config.yaml
n_layer: 14
d_model: 96
n_head: 3
n_kv_head: 3
head_dim: 32
d_mlp: 192
vocab_size: 8192
activation: "swiglu"
norm: "rmsnorm"
norm_place: "pre"
norm_eps: 1e-05
positions: "rope"
rope_base: 10000.0
rope_fraction: 1.0
qk_norm: false
attn_scale: 0.177
bias: "none"
tie_embeddings: false
parallel_block: false
init: "normal"
init_std_qkv: 0.051
init_std_o: 0.00962
init_std_up: 0.051
init_std_down: 0.00962
init_out_by_depth: true
optimizer: "adamw"
lr: 0.00252
beta1: 0.95
beta2: 0.95
weight_decay: 0.13
lr_head: 0.00759
grad_clip: 1.0
warmup_steps: 447
schedule: "wsd"
decay_fraction: 0.675
decay_shape: "sqrt"
final_lr_fraction: 0.05
batch_tokens: [8192, 16384, 24576]
seq_len: 1024
doc_mask: false
train_tokens: 155000000
steps: 10111
dataset: "wikipedia_en"
Each number is 50 + 12 x the weight over its row's rms, rounded and kept within 0 to 99. Layers, rows and columns count from 0. The size before them is the row's rms in percent of the matrix's.

# q: layer 6 attention query, 96x96, rms 0.0966, rows 0-31, columns 0-95
# k: layer 6 attention key, 96x96, rms 0.096, rows 0-31, columns 0-95
# v: layer 6 attention value, 96x96, rms 0.0963, rows 0-3, columns 0-95
# o: layer 6 attention output (transposed), 96x96, rms 0.0946, rows 0-3, columns 0-95
q0 140:49 69 48 49 30 41 65 60 50 46 36 56 43 52 51 35 45 43 51 27 56 58 51 54 41 69 47 27 52 54 47 46 47 55 34 42 39 62 25 82 45 52 46 57 46 83 41 56 47 62 20 47 54 70 53 44 66 29 62 47 53 35 38 70 39 46 42 36 49 55 59 35 55 26 62 35 58 57 49 48 53 50 41 66 45 52 39 53 42 26 64 40 37 47 63 51
k0 105:31 42 61 80 31 52 65 47 62 46 46 43 58 66 56 34 56 44 58 49 56 28 66 44 38 42 50 52 59 63 32 61 67 27 53 52 31 34 58 60 55 43 44 47 40 61 74 49 64 42 41 44 50 62 40 57 70 39 71 47 47 38 69 61 63 29 66 26 59 61 50 56 47 46 52 37 51 53 66 45 58 38 72 66 38 66 52 48 57 42 69 56 41 51 56 61
q1 090:42 48 53 86 35 55 51 52 55 49 74 59 49 53 47 57 50 40 50 57 43 32 56 28 55 62 36 51 71 50 39 58 31 38 59 60 32 59 56 55 49 54 66 45 67 68 63 39 59 38 49 34 47 69 52 65 51 47 77 44 61 42 79 67 45 55 67 44 53 47 65 38 48 56 19 65 58 43 47 56 44 53 60 69 41 42 36 69 52 47 38 62 49 33 50 44
k1 074:54 35 58 50 60 54 44 56 53 35 47 39 45 44 60 72 54 39 45 47 59 42 29 59 70 43 45 42 54 66 33 38 54 36 53 32 62 48 39 40 33 69 41 45 47 47 52 39 68 49 62 53 66 40 32 57 48 76 63 50 55 48 52 34 55 37 42 63 54 69 37 45 36 44 55 42 34 45 49 61 46 58 66 42 75 65 72 37 29 64 40 57 66 87 51 57
q2 079:27 19 64 76 52 28 63 39 52 56 47 60 48 62 52 40 55 43 37 69 39 55 66 49 64 54 60 68 59 51 62 45 34 51 47 43 46 68 60 41 63 58 61 45 63 46 79 37 70 45 55 56 45 33 32 45 39 64 60 35 52 57 64 47 33 29 51 34 51 63 57 53 72 61 52 45 40 69 49 52 42 48 39 73 65 53 51 51 59 62 44 51 52 50 39 61
k2 083:60 41 38 58 56 56 56 51 31 41 49 49 43 55 62 81 63 68 28 36 56 49 47 20 60 64 54 41 59 51 47 43 48 31 50 60 50 61 48 49 26 49 32 36 47 47 45 26 38 40 64 42 40 55 28 79 38 43 63 60 52 60 54 52 53 64 31 52 49 44 51 56 41 53 65 40 32 53 29 44 64 41 59 37 49 40 62 30 37 42 46 34 63 68 38 43
q3 110:70 62 50 51 42 52 60 47 54 40 22 36 56 40 66 28 34 53 35 31 64 58 64 66 43 40 56 36 42 55 48 49 54 50 32 41 59 53 34 60 75 52 50 74 55 68 32 65 48 66 37 65 53 74 34 56 52 46 42 53 63 54 38 61 43 58 45 33 58 64 71 50 53 21 52 54 43 57 35 48 59 51 59 52 44 51 46 56 49 26 76 53 38 51 51 56
k3 085:21 67 54 52 34 55 55 60 65 59 45 48 62 57 47 37 51 43 55 56 47 46 58 43 43 58 48 55 60 48 51 58 49 50 53 38 34 51 69 54 85 24 50 35 42 62 61 41 49 55 35 46 48 63 55 43 47 34 64 28 46 33 53 66 53 42 74 39 50 41 50 70 56 64 49 38 56 49 55 35 42 38 59 74 29 55 42 57 71 51 87 53 47 30 55 57
q4 076:49 45 59 66 40 56 58 28 74 34 53 41 63 65 71 55 33 38 30 40 61 59 83 64 50 41 53 40 84 58 55 39 45 44 55 52 66 56 38 50 72 45 64 48 65 54 44 58 58 48 38 71 52 68 40 66 47 51 47 45 44 60 47 69 51 65 61 36 50 60 47 37 48 44 59 57 37 57 41 28 62 55 46 64 50 53 54 56 59 38 58 64 57 23 61 54
k4 086:42 44 51 52 50 53 64 94 45 55 57 39 48 58 53 58 43 41 70 58 35 40 55 44 29 69 57 41 40 50 49 65 52 44 53 55 23 68 58 63 67 35 41 50 40 66 54 39 40 46 49 26 43 41 55 41 32 42 70 28 37 25 78 44 39 44 48 55 49 60 32 62 64 48 65 55 55 48 45 45 44 45 57 53 34 64 38 44 52 37 64 47 47 57 67 55
q5 095:65 70 57 48 61 67 42 64 64 59 43 45 61 35 48 52 55 66 61 53 60 61 32 55 42 45 51 40 80 57 64 38 50 63 39 46 39 43 43 50 76 47 42 70 60 44 38 54 43 65 51 69 69 65 51 23 27 30 28 44 51 52 34 45 48 48 42 36 42 60 58 41 42 37 35 48 42 43 32 48 42 70 43 44 56 55 52 48 64 51 78 45 28 57 56 59
k5 076:45 67 51 48 48 60 32 42 59 32 39 60 41 39 53 35 51 42 74 51 76 61 55 44 43 42 33 44 50 61 71 41 45 61 68 50 37 38 69 39 59 31 44 52 49 50 63 43 54 40 46 44 37 60 69 54 64 34 60 44 60 38 50 60 68 43 64 42 36 53 49 63 49 68 68 36 37 23 74 53 43 46 53 49 40 68 55 71 72 53 67 49 48 53 30 60
q6 096:37 44 39 48 59 50 52 61 36 61 69 60 41 53 30 61 63 66 63 63 32 44 27 38 53 57 44 62 44 40 51 52 45 58 63 63 46 51 65 30 29 66 39 42 50 45 72 33 65 46 73 26 46 24 52 49 58 58 56 50 43 52 58 34 53 38 40 70 51 36 40 48 51 63 43 45 49 33 73 56 51 30 40 38 51 32 59 46 40 63 24 49 56 66 46 46
k6 067:58 42 59 58 55 47 54 45 46 38 36 65 38 38 50 57 43 53 28 46 47 46 52 45 63 41 41 58 49 56 42 37 48 47 36 64 66 46 41 51 18 76 37 61 68 52 45 65 54 43 58 53 57 54 53 52 61 56 39 68 61 70 31 46 53 61 28 59 43 57 57 27 39 29 37 62 54 58 44 47 59 52 40 39 73 43 75 37 27 46 14 50 58 64 46 38
q7 095:62 42 66 56 56 41 42 54 41 66 49 50 56 61 51 31 40 33 43 61 47 58 65 60 66 72 74 70 53 36 65 48 36 44 44 56 49 66 30 57 47 67 53 73 53 31 24 56 35 46 65 50 52 69 60 49 42 55 40 69 42 41 45 53 53 62 40 51 47 56 34 37 59 38 52 72 32 62 40 61 28 51 49 48 57 39 65 63 46 61 36 63 36 59 75 53
k7 102:43 39 49 47 48 66 42 52 51 40 68 61 45 43 78 36 45 48 40 51 57 45 40 27 60 42 67 70 53 43 49 34 30 28 45 64 47 58 59 51 42 56 37 25 89 54 41 52 61 61 39 52 58 51 54 67 55 53 49 30 59 54 54 45 41 65 45 76 45 33 56 47 40 55 37 40 52 61 32 63 53 36 40 61 29 42 52 75 62 62 43 56 56 56 39 37
q8 072:49 48 58 56 57 40 42 47 74 36 16 44 54 37 50 39 52 53 45 50 51 21 64 40 66 33 70 60 48 55 37 41 50 36 47 43 65 44 50 41 70 48 54 44 72 55 47 49 54 35 51 61 40 50 33 48 34 50 47 55 64 50 32 48 57 24 49 48 63 68 68 45 29 59 46 71 59 83 40 30 44 55 65 45 70 52 43 35 37 50 50 55 42 44 52 42
k8 125:27 46 63 43 26 59 42 50 73 48 49 35 50 50 43 46 60 58 51 51 64 61 61 49 45 54 45 39 45 74 44 67 50 48 46 37 31 54 65 60 68 31 54 41 50 63 66 52 48 52 26 38 62 57 52 47 58 45 56 18 55 35 49 67 72 58 76 40 45 47 46 62 57 65 66 54 51 51 56 36 61 57 70 69 40 47 36 57 55 51 76 38 43 31 62 57
q9 103:46 44 56 48 46 55 72 50 60 46 40 51 46 43 29 41 57 55 58 56 40 43 63 47 59 84 63 45 59 55 37 69 55 73 60 40 34 61 52 57 56 66 52 58 69 47 34 33 50 60 67 81 27 50 57 25 43 52 53 77 54 55 39 59 53 37 50 35 40 44 55 62 48 48 47 64 49 46 62 23 54 42 35 57 52 61 35 41 33 42 44 65 57 61 47 73
k9 099:77 47 60 50 50 70 41 47 48 41 27 60 57 56 47 55 35 45 40 60 52 38 36 52 65 49 51 53 55 53 28 52 35 37 34 69 38 30 61 60 40 43 40 32 66 47 25 70 42 33 42 49 64 38 27 34 65 50 63 41 47 65 44 40 52 47 44 60 40 55 56 37 60 53 73 45 81 55 55 45 32 39 74 52 60 43 62 43 49 62 44 43 63 60 51 52
q10 143:58 61 59 55 45 53 51 46 57 42 33 36 66 46 65 26 45 38 50 38 58 55 63 71 39 59 54 44 38 54 58 52 63 58 36 26 46 52 32 66 79 43 54 61 51 63 48 69 40 66 34 66 53 65 40 53 57 36 40 43 59 41 50 73 52 51 60 30 51 62 47 55 64 36 53 52 48 66 36 45 50 69 50 59 29 60 37 56 68 30 81 46 38 39 59 52
k10 036:68 62 29 08 64 81 45 53 45 47 44 55 73 59 53 47 50 51 58 38 53 64 34 50 47 51 63 33 43 55 73 51 35 54 53 27 58 68 55 34 77 33 52 53 30 50 45 35 54 61 57 52 42 49 56 50 51 49 32 54 42 34 36 51 56 48 60 48 47 53 38 65 49 54 50 39 43 42 55 49 53 64 61 40 42 56 38 53 49 61 80 38 56 55 43 71
q11 144:59 66 54 37 31 68 51 50 50 53 58 48 73 63 56 41 54 45 56 36 54 52 63 60 32 59 48 34 40 57 60 55 57 62 50 37 43 64 36 69 65 38 50 58 45 64 53 63 40 64 37 58 42 73 53 43 51 21 35 44 59 37 44 66 57 53 64 46 37 51 39 55 63 37 50 51 44 56 45 32 30 62 48 63 26 61 35 66 64 31 81 47 30 43 55 63
k11 049:80 39 40 20 74 58 43 52 43 48 28 51 61 64 50 55 43 61 56 52 52 47 34 54 27 48 54 43 48 52 63 38 44 47 54 60 53 40 48 40 44 50 52 68 46 34 50 43 62 43 79 47 36 27 72 47 41 62 30 77 42 55 48 27 51 46 47 62 53 45 44 51 43 41 64 51 33 40 61 56 50 57 40 24 51 56 36 53 30 68 45 51 54 49 34 64
q12 106:60 47 47 34 45 50 51 19 49 52 43 46 49 45 30 60 54 47 56 49 40 52 40 41 41 67 33 52 45 54 51 57 42 18 46 36 48 45 71 56 58 45 68 62 37 55 30 68 44 55 55 49 68 67 27 47 26 64 31 54 60 58 54 46 42 79 46 61 20 52 52 37 50 59 39 36 46 56 48 60 53 59 27 44 64 64 37 46 57 39 52 58 66 67 45 35
k12 099:64 43 31 68 59 34 46 56 61 39 50 50 61 27 68 40 40 28 49 49 68 42 39 45 45 59 40 56 55 65 60 50 59 61 58 39 30 45 65 59 45 43 54 33 67 55 37 34 58 61 50 37 34 54 45 76 57 43 80 36 59 57 36 53 61 43 36 69 56 53 45 42 67 50 48 56 69 65 44 22 39 48 56 38 43 60 34 51 55 51 64 50 53 22 60 54
q13 101:60 48 53 60 61 14 60 63 46 26 52 53 59 50 52 40 62 66 50 49 52 70 62 34 59 41 53 74 40 54 37 59 48 26 46 49 49 33 57 48 53 60 67 68 48 53 42 43 61 39 61 42 62 29 48 44 46 96 62 49 61 43 57 61 44 33 52 52 66 47 57 55 36 56 42 58 67 38 42 58 57 55 63 54 63 52 51 55 50 69 58 46 65 58 63 33
k13 103:29 46 47 47 35 68 55 43 57 52 65 55 45 39 54 55 50 66 74 48 37 44 65 51 70 45 38 29 60 70 58 50 62 34 38 47 41 59 47 67 63 50 39 61 55 65 30 33 27 57 60 65 39 44 45 44 67 55 47 63 81 44 26 47 62 64 45 43 39 40 57 38 47 46 44 50 45 59 35 55 47 46 41 50 76 47 50 30 59 26 63 59 49 35 36 48
q14 097:74 40 44 30 54 52 52 46 40 50 50 54 60 56 34 56 55 60 49 54 52 25 36 39 50 45 39 43 23 45 48 68 49 50 37 27 23 83 62 41 42 41 57 48 47 55 68 57 39 47 60 47 43 59 51 37 44 13 38 55 61 21 38 31 63 45 43 63 37 55 33 63 73 50 41 49 47 47 49 45 45 55 56 39 39 63 39 54 52 46 54 40 45 66 52 49
k14 094:53 34 38 50 56 68 34 38 61 51 34 57 53 71 50 45 41 62 40 49 61 52 55 39 34 39 57 53 55 61 61 39 33 42 74 53 57 48 52 62 28 45 58 49 64 38 57 46 61 60 52 50 58 45 60 62 57 58 47 62 48 57 39 58 85 54 54 40 55 42 40 56 42 37 54 73 46 43 49 31 79 76 38 27 36 39 27 67 40 58 50 45 51 32 54 73
q15 100:59 69 42 48 44 62 52 26 50 55 12 67 48 54 60 46 51 35 40 40 46 45 72 57 55 50 41 45 49 58 44 34 66 26 50 39 68 46 34 43 42 36 70 60 45 49 29 53 30 27 51 49 52 69 47 58 50 64 33 72 71 52 40 44 56 50 45 74 42 63 51 25 41 42 43 31 46 59 49 53 55 48 53 50 47 55 54 56 29 51 45 65 67 55 65 52
k15 100:24 32 41 50 49 44 42 56 63 58 67 46 50 56 52 36 50 49 57 58 43 64 48 67 50 48 70 55 32 57 39 35 39 44 63 38 29 47 53 47 43 48 48 38 88 55 46 60 72 74 39 44 63 52 51 58 60 55 62 47 55 42 52 38 26 46 52 63 53 38 59 44 54 56 64 70 48 66 39 26 57 32 46 47 67 32 42 57 54 49 41 45 28 32 65 68
q16 076:57 48 33 23 61 40 48 33 67 48 37 50 41 40 59 38 37 47 67 39 66 65 33 71 37 37 77 42 29 46 56 34 48 48 41 33 57 48 34 48 63 58 45 60 32 46 34 56 49 74 44 61 53 50 38 43 63 60 27 61 34 56 32 43 53 45 48 56 44 53 56 36 57 33 68 38 55 69 40 45 44 42 30 43 52 60 63 63 40 44 62 37 39 38 58 37
k16 120:46 57 56 65 21 45 82 57 52 44 42 56 71 57 55 32 38 52 41 39 55 46 78 56 40 62 63 44 60 51 50 55 52 49 39 52 46 56 45 75 60 40 47 53 57 75 50 65 45 55 33 47 50 60 58 37 67 30 61 52 58 43 53 74 36 48 47 19 61 54 51 48 55 40 53 45 60 72 52 34 42 30 57 76 40 63 40 62 46 34 66 58 36 46 47 53
q17 093:72 68 53 43 39 48 59 63 56 39 25 46 55 57 64 28 45 56 40 25 59 63 54 57 32 57 53 28 41 52 48 51 51 61 43 43 57 54 33 74 63 49 51 60 46 65 40 66 42 60 27 72 54 58 49 49 50 30 52 50 50 49 43 58 30 51 41 33 45 61 65 48 60 25 61 41 53 62 24 51 61 64 51 54 45 70 50 51 51 29 71 42 36 55 57 65
k17 104:41 60 69 65 50 54 57 62 60 57 31 43 64 62 53 32 50 50 43 49 42 36 60 39 30 61 57 56 54 42 56 67 48 52 71 40 37 52 54 66 73 28 52 42 48 64 60 46 47 51 48 27 38 68 48 41 63 33 59 39 44 22 70 58 51 36 63 34 56 47 52 60 71 61 50 45 51 58 48 31 47 42 70 68 32 60 40 62 67 55 73 56 38 33 54 55
q18 094:70 59 62 54 35 56 59 47 68 40 23 38 62 38 62 18 43 54 50 37 62 54 54 65 34 53 57 39 54 58 60 55 55 59 38 46 43 47 37 67 82 51 42 61 58 62 35 67 48 60 31 68 49 75 41 47 58 40 43 43 49 54 50 65 44 54 53 33 43 67 53 49 56 25 48 56 48 59 40 40 64 54 64 57 44 58 33 51 54 27 73 56 31 48 54 60
k18 089:42 56 53 68 43 64 58 61 62 49 37 54 70 64 37 39 48 52 52 49 55 43 57 33 31 49 48 58 49 53 52 65 38 53 60 45 34 61 57 56 80 19 39 35 33 59 70 35 46 46 37 35 45 53 46 37 51 30 63 32 51 46 52 65 59 41 72 35 53 49 51 65 59 67 48 38 59 42 52 28 39 48 51 69 29 64 47 55 62 45 78 55 53 38 57 66
q19 068:58 59 37 26 56 42 47 53 25 41 52 52 26 36 58 53 38 71 51 44 63 36 30 37 41 38 34 50 21 55 36 42 45 50 57 49 60 46 66 57 20 41 52 37 29 40 62 54 50 58 48 47 26 45 38 56 67 59 60 59 51 45 51 43 43 43 50 44 62 27 61 51 50 64 59 51 71 43 55 73 67 21 42 35 44 50 52 53 36 54 44 43 57 57 49 38
k19 097:49 60 42 34 53 44 64 18 64 66 54 47 46 48 41 39 52 32 45 54 36 50 58 76 60 56 56 51 59 32 47 52 55 49 25 35 62 52 46 31 45 65 63 62 42 43 47 69 54 63 62 75 73 66 38 42 36 63 43 57 42 48 33 43 48 55 49 55 56 44 69 56 74 31 33 61 60 77 62 56 46 65 37 61 60 37 53 53 49 55 38 58 46 35 52 42
q20 095:62 54 58 59 50 44 58 48 57 48 21 40 58 37 65 26 43 56 31 34 67 53 65 62 49 41 57 37 51 54 57 42 55 52 20 45 49 57 30 57 80 53 45 70 60 57 38 63 43 62 40 71 57 63 39 45 50 39 44 48 63 56 42 59 47 56 46 29 70 71 67 45 55 29 55 53 42 63 28 51 56 66 52 58 46 58 50 54 52 31 79 44 47 46 58 59
k20 080:24 64 58 53 38 57 42 53 60 62 54 46 62 56 46 37 57 38 56 52 48 54 53 48 44 55 47 51 62 48 51 58 47 53 57 32 36 54 74 48 86 23 50 34 37 66 60 41 49 62 35 43 48 57 48 48 44 39 71 27 43 35 58 65 47 44 74 40 46 49 49 69 56 68 55 32 53 43 56 44 47 48 59 73 26 53 32 67 65 47 82 51 46 37 53 59
q21 096:52 39 36 34 50 46 51 64 35 45 85 76 46 51 32 59 59 42 72 52 43 47 48 25 54 61 33 41 36 51 49 66 51 60 69 38 40 51 54 63 25 49 62 34 35 52 47 36 54 38 63 31 36 66 60 49 65 51 59 51 35 37 47 56 47 50 58 55 41 29 55 65 40 65 38 53 64 29 60 44 53 42 57 49 35 59 45 56 41 65 41 54 66 47 61 29
k21 114:79 56 69 46 48 56 52 53 56 50 42 60 56 57 46 44 58 54 58 54 58 32 50 77 49 39 62 49 51 49 46 54 52 48 41 55 58 36 25 81 41 68 69 76 57 36 32 75 58 35 47 63 38 42 50 36 60 57 43 82 47 60 48 43 52 52 36 42 58 53 35 36 52 23 44 62 48 68 44 65 39 40 42 48 60 59 36 35 41 45 42 65 39 46 41 48
q22 071:70 56 68 68 53 65 56 58 49 43 53 46 75 79 47 53 71 62 45 41 53 39 44 50 54 58 57 46 50 54 54 58 48 51 75 49 48 63 49 44 59 54 46 50 78 58 47 51 55 30 44 56 44 48 27 52 49 47 29 46 66 35 39 50 50 49 57 54 42 46 33 41 69 35 38 50 51 69 25 26 54 70 46 55 44 60 32 56 58 56 46 61 25 65 81 47
k22 122:39 41 60 46 42 61 57 62 63 40 17 58 55 45 65 43 36 53 59 51 42 51 73 43 32 51 67 61 35 69 60 56 42 54 59 29 33 62 64 66 58 36 48 49 59 72 59 53 52 60 41 39 43 50 70 31 51 38 55 23 53 36 49 65 66 50 56 49 39 45 48 65 60 45 58 47 48 57 52 31 40 67 63 64 39 55 34 57 67 51 65 59 54 25 53 70
q23 110:63 69 58 47 59 34 56 35 61 33 26 29 55 29 46 51 24 38 37 56 45 44 54 59 46 27 54 55 63 47 53 38 64 26 27 52 58 40 45 56 72 49 46 59 37 37 42 66 48 65 64 65 80 76 51 26 39 54 56 43 48 60 51 48 36 63 54 42 51 54 54 63 52 44 63 47 36 61 50 48 49 62 61 44 55 40 63 57 67 42 54 66 51 34 56 59
k23 102:44 34 47 66 56 63 39 56 42 50 78 47 53 61 51 38 60 25 59 53 44 53 37 32 64 65 48 49 50 44 52 53 47 47 54 66 40 41 60 42 64 49 50 34 51 55 48 39 26 63 34 48 51 59 46 65 60 43 49 14 63 38 39 61 55 58 64 46 24 43 33 53 40 57 59 45 52 26 72 59 64 64 52 48 22 36 51 63 54 30 66 43 51 61 63 53
q24 094:60 55 53 51 54 48 46 44 61 52 31 23 56 41 54 40 47 41 50 37 69 41 66 61 50 50 40 31 47 59 47 60 72 49 35 27 51 58 37 71 72 24 58 53 37 51 39 54 39 59 28 64 63 63 47 48 61 29 42 47 52 51 58 71 46 53 69 31 50 61 60 55 50 42 53 47 50 59 47 52 47 63 56 60 41 78 22 49 60 42 79 48 40 30 50 54
k24 060:58 61 42 34 43 58 47 46 44 47 51 44 74 70 41 49 62 51 56 40 54 58 50 67 39 48 68 41 36 39 73 46 39 72 65 29 43 57 51 46 75 35 66 57 22 46 53 41 52 45 44 45 36 46 34 51 60 45 55 44 50 44 52 55 51 46 65 33 51 48 40 73 65 59 65 47 37 34 56 46 34 56 63 45 30 54 17 49 58 46 83 45 43 53 39 65
q25 109:56 34 51 48 36 59 52 37 35 61 64 31 59 65 32 32 71 45 51 44 44 35 51 40 55 52 46 44 68 61 65 45 55 35 41 47 29 46 44 48 37 47 56 44 41 37 51 55 71 48 58 42 47 29 62 56 24 60 57 51 41 62 68 36 63 63 55 65 42 42 37 41 37 54 51 35 67 37 50 60 62 78 38 59 63 56 39 71 30 66 55 35 55 38 27 58
k25 111:51 53 54 75 52 22 39 25 57 65 50 34 56 51 52 55 41 65 51 56 52 47 47 84 42 41 30 61 54 48 68 18 39 52 60 39 30 37 43 49 64 36 48 62 53 40 46 39 59 39 45 61 35 33 58 47 53 39 64 73 57 56 37 38 57 35 45 55 43 74 33 51 42 52 43 58 48 51 31 41 33 39 45 56 44 56 56 31 42 35 50 63 49 39 36 49
q26 068:48 65 49 30 49 56 17 56 50 63 50 58 48 57 42 52 64 54 75 54 34 66 29 58 47 66 42 70 42 57 77 45 42 59 51 66 43 52 65 52 40 44 53 57 43 46 70 65 42 64 65 44 45 68 39 45 51 41 10 33 47 44 44 46 62 51 39 64 49 60 32 36 53 36 29 41 49 41 59 51 46 48 24 55 47 41 39 50 47 49 52 41 37 61 53 68
k26 206:56 39 36 41 69 51 40 41 41 35 52 57 25 35 55 63 55 65 48 54 57 57 34 43 54 41 42 55 58 53 56 36 52 44 51 64 64 41 47 31 24 68 42 45 68 44 47 50 57 38 64 44 54 41 62 66 45 56 40 68 54 64 41 35 51 60 31 70 55 47 60 38 39 46 45 50 55 43 43 61 59 47 42 32 78 46 74 36 29 59 16 44 63 51 34 35
q27 069:59 53 31 38 38 43 55 40 36 36 67 52 41 59 66 48 38 48 41 41 46 55 67 50 28 53 44 47 32 49 07 54 54 39 44 45 53 36 44 66 16 47 65 54 46 71 45 61 41 62 36 55 43 77 69 53 69 48 47 61 66 44 46 60 57 43 53 56 46 46 63 61 59 34 51 61 66 42 61 52 62 40 67 47 20 49 62 54 48 47 48 45 57 35 49 53
k27 181:56 42 35 33 64 45 48 50 44 61 56 50 27 57 45 68 41 61 47 58 42 48 41 55 61 50 41 46 54 34 38 55 59 37 48 64 67 42 40 46 31 64 57 57 58 36 34 50 43 55 70 55 56 43 40 42 49 67 39 70 41 50 36 24 45 51 39 74 55 37 51 33 53 43 36 65 46 60 48 63 56 57 38 29 83 36 61 44 47 62 10 57 50 45 61 40
q28 086:44 30 58 55 75 52 58 50 45 46 48 63 39 38 47 70 65 51 45 42 67 39 40 49 69 55 56 39 34 53 45 66 48 78 45 49 33 65 41 51 33 41 69 41 52 43 58 61 58 56 36 44 54 62 51 53 65 36 51 68 32 41 37 55 63 43 33 39 48 63 37 65 59 54 67 61 42 33 37 46 61 33 42 37 51 57 54 22 52 41 52 26 40 70 45 28
k28 086:42 62 40 56 43 48 48 67 53 51 68 60 54 49 32 48 38 45 63 42 57 54 78 65 35 31 69 42 52 52 68 64 46 57 70 39 44 54 54 62 42 48 57 55 42 42 54 64 50 32 50 68 69 65 34 45 27 38 64 45 25 52 35 48 59 69 48 43 54 40 39 67 62 52 44 69 49 80 41 64 54 45 58 46 64 54 26 62 66 56 38 53 35 50 34 45
q29 092:54 28 64 43 70 49 72 54 60 54 68 44 68 74 36 59 56 59 34 53 63 56 61 35 35 47 43 35 63 49 40 60 60 49 57 52 19 52 52 63 54 64 71 43 44 42 54 44 74 47 56 50 58 47 70 41 48 69 76 49 32 37 49 40 70 57 61 71 39 40 54 47 47 41 32 74 43 38 47 30 42 59 62 50 47 59 48 55 50 59 48 39 55 40 54 36
k29 091:49 62 50 41 51 57 54 36 66 66 47 49 44 61 46 43 25 60 68 60 44 36 65 84 49 53 41 52 41 42 63 42 43 48 68 62 39 39 47 73 58 49 39 63 56 37 46 58 25 52 45 40 32 25 55 52 41 49 55 70 37 60 50 64 64 38 44 51 38 38 14 28 42 44 52 62 43 55 50 62 25 43 35 41 60 52 35 51 56 43 52 67 51 44 43 53
q30 109:21 58 72 74 72 45 40 73 81 52 45 41 45 50 53 59 45 43 55 60 55 62 70 48 44 41 40 68 68 57 40 29 61 54 64 70 67 31 48 68 57 42 63 52 45 43 46 42 64 56 36 52 45 55 58 46 44 47 38 39 41 63 47 70 57 45 52 46 52 58 68 30 46 56 53 54 58 62 51 37 29 43 57 61 61 36 44 42 42 46 44 62 31 36 66 61
k30 109:54 60 63 28 46 48 48 41 42 40 79 34 34 33 31 65 65 60 45 56 63 41 61 71 52 50 49 37 39 34 45 45 58 75 53 53 47 46 53 49 58 65 53 37 38 49 56 57 33 31 56 30 55 59 42 41 54 49 52 44 39 42 69 52 40 65 56 55 44 39 52 39 45 69 70 23 45 40 59 77 39 37 50 47 78 59 49 45 56 46 42 61 53 56 23 47
q31 103:36 43 53 45 67 56 36 33 32 48 50 62 38 46 42 49 43 56 31 52 62 51 47 50 73 62 72 59 53 58 29 52 47 52 51 62 42 29 41 52 54 48 49 23 61 44 77 58 67 61 46 52 46 40 36 43 42 54 63 60 48 55 52 40 46 62 35 49 52 58 55 41 44 48 31 59 40 73 31 62 71 52 35 62 47 52 64 31 74 33 51 29 43 20 39 40
k31 098:40 63 48 32 51 49 55 31 48 79 48 41 55 28 59 57 72 38 45 37 46 61 47 62 42 47 44 42 51 46 66 78 64 49 49 44 48 26 69 38 59 38 39 47 50 41 49 43 49 52 36 52 39 61 52 49 43 24 48 51 40 44 41 66 64 62 38 53 62 54 58 45 56 64 42 61 65 86 42 65 48 50 68 55 58 51 58 67 74 42 48 32 53 40 69 31
v0 094:69 59 58 53 28 64 32 47 47 68 53 69 58 49 78 43 56 48 35 43 30 38 48 37 57 57 49 58 49 53 41 65 45 72 51 38 69 64 41 51 56 31 50 66 57 48 60 67 51 36 49 61 35 36 44 35 43 46 50 65 53 48 50 46 57 60 54 40 45 41 60 51 78 71 45 60 46 47 62 27 66 53 55 53 64 71 65 39 68 33 44 75 45 64 44 37
o0 096:50 61 56 29 42 34 43 31 38 51 44 62 48 47 65 45 36 52 51 55 38 52 44 71 53 44 61 46 37 56 75 50 52 46 63 34 66 39 66 49 32 47 79 53 58 48 57 74 44 48 69 24 55 68 43 39 43 86 58 68 48 42 39 41 57 33 68 36 58 62 64 38 46 61 47 62 68 70 57 36 58 51 49 48 53 45 53 39 65 50 51 64 45 43 48 46
v1 113:63 50 48 50 42 52 45 45 50 60 53 45 38 53 49 80 70 68 41 53 44 36 34 49 70 67 67 46 67 75 41 62 31 39 52 50 39 62 42 47 52 46 62 54 56 52 58 49 53 61 58 35 53 55 39 41 54 43 58 56 54 37 50 51 69 63 54 45 59 61 75 68 49 59 53 58 52 22 35 40 69 46 90 42 59 36 63 36 46 54 54 50 39 24 41 36
o1 109:51 61 56 43 63 56 52 46 50 47 45 44 54 24 46 50 23 73 31 43 44 60 36 57 53 47 60 59 44 59 57 69 54 57 51 51 35 35 44 68 45 73 42 50 61 39 56 68 65 57 48 58 37 36 54 27 65 55 59 26 52 41 72 39 57 60 39 41 63 47 84 61 26 43 58 62 62 49 33 50 65 47 48 36 52 67 44 51 69 41 56 43 47 48 43 26
v2 078:43 55 41 43 49 42 61 61 36 58 45 48 44 53 39 58 40 60 74 24 63 60 48 39 50 62 46 37 82 39 50 44 65 37 40 30 40 59 42 47 45 63 56 33 52 73 42 58 37 64 46 35 44 72 49 44 59 41 39 64 44 32 43 52 46 59 40 49 52 71 80 48 58 27 38 39 49 43 32 64 36 50 55 47 33 31 42 30 55 50 52 36 59 34 58 64
o2 085:51 38 47 72 53 72 39 63 41 52 50 39 50 59 49 66 25 36 24 52 74 39 72 36 69 38 55 40 68 44 42 40 48 67 50 66 51 61 41 39 62 61 33 35 58 47 28 39 74 63 47 72 34 55 68 58 58 45 48 47 54 52 69 55 28 64 41 44 45 51 51 47 33 40 67 56 51 38 46 49 35 60 47 59 46 29 43 59 44 50 46 34 58 48 44 51
v3 110:47 47 63 70 45 60 58 60 43 38 33 43 57 52 58 48 57 47 41 49 58 58 45 50 23 61 57 78 18 37 56 40 63 57 47 38 55 65 61 44 53 40 76 58 49 50 45 52 63 31 59 56 66 46 66 61 29 67 50 60 56 39 52 31 40 41 49 49 52 65 54 41 34 45 45 44 71 73 68 41 51 50 30 53 47 66 46 56 61 41 45 51 35 78 63 36
o3 108:40 34 63 63 47 41 69 48 48 38 63 48 55 59 60 25 69 45 45 55 47 33 60 47 63 44 53 60 43 51 57 59 39 46 68 52 47 64 55 36 48 41 76 64 42 54 64 54 53 36 38 52 45 50 39 76 48 89 47 55 41 46 23 48 48 59 51 62 57 43 43 23 58 67 49 62 54 76 52 47 65 49 56 68 66 62 56 28 52 48 49 68 61 56 58 46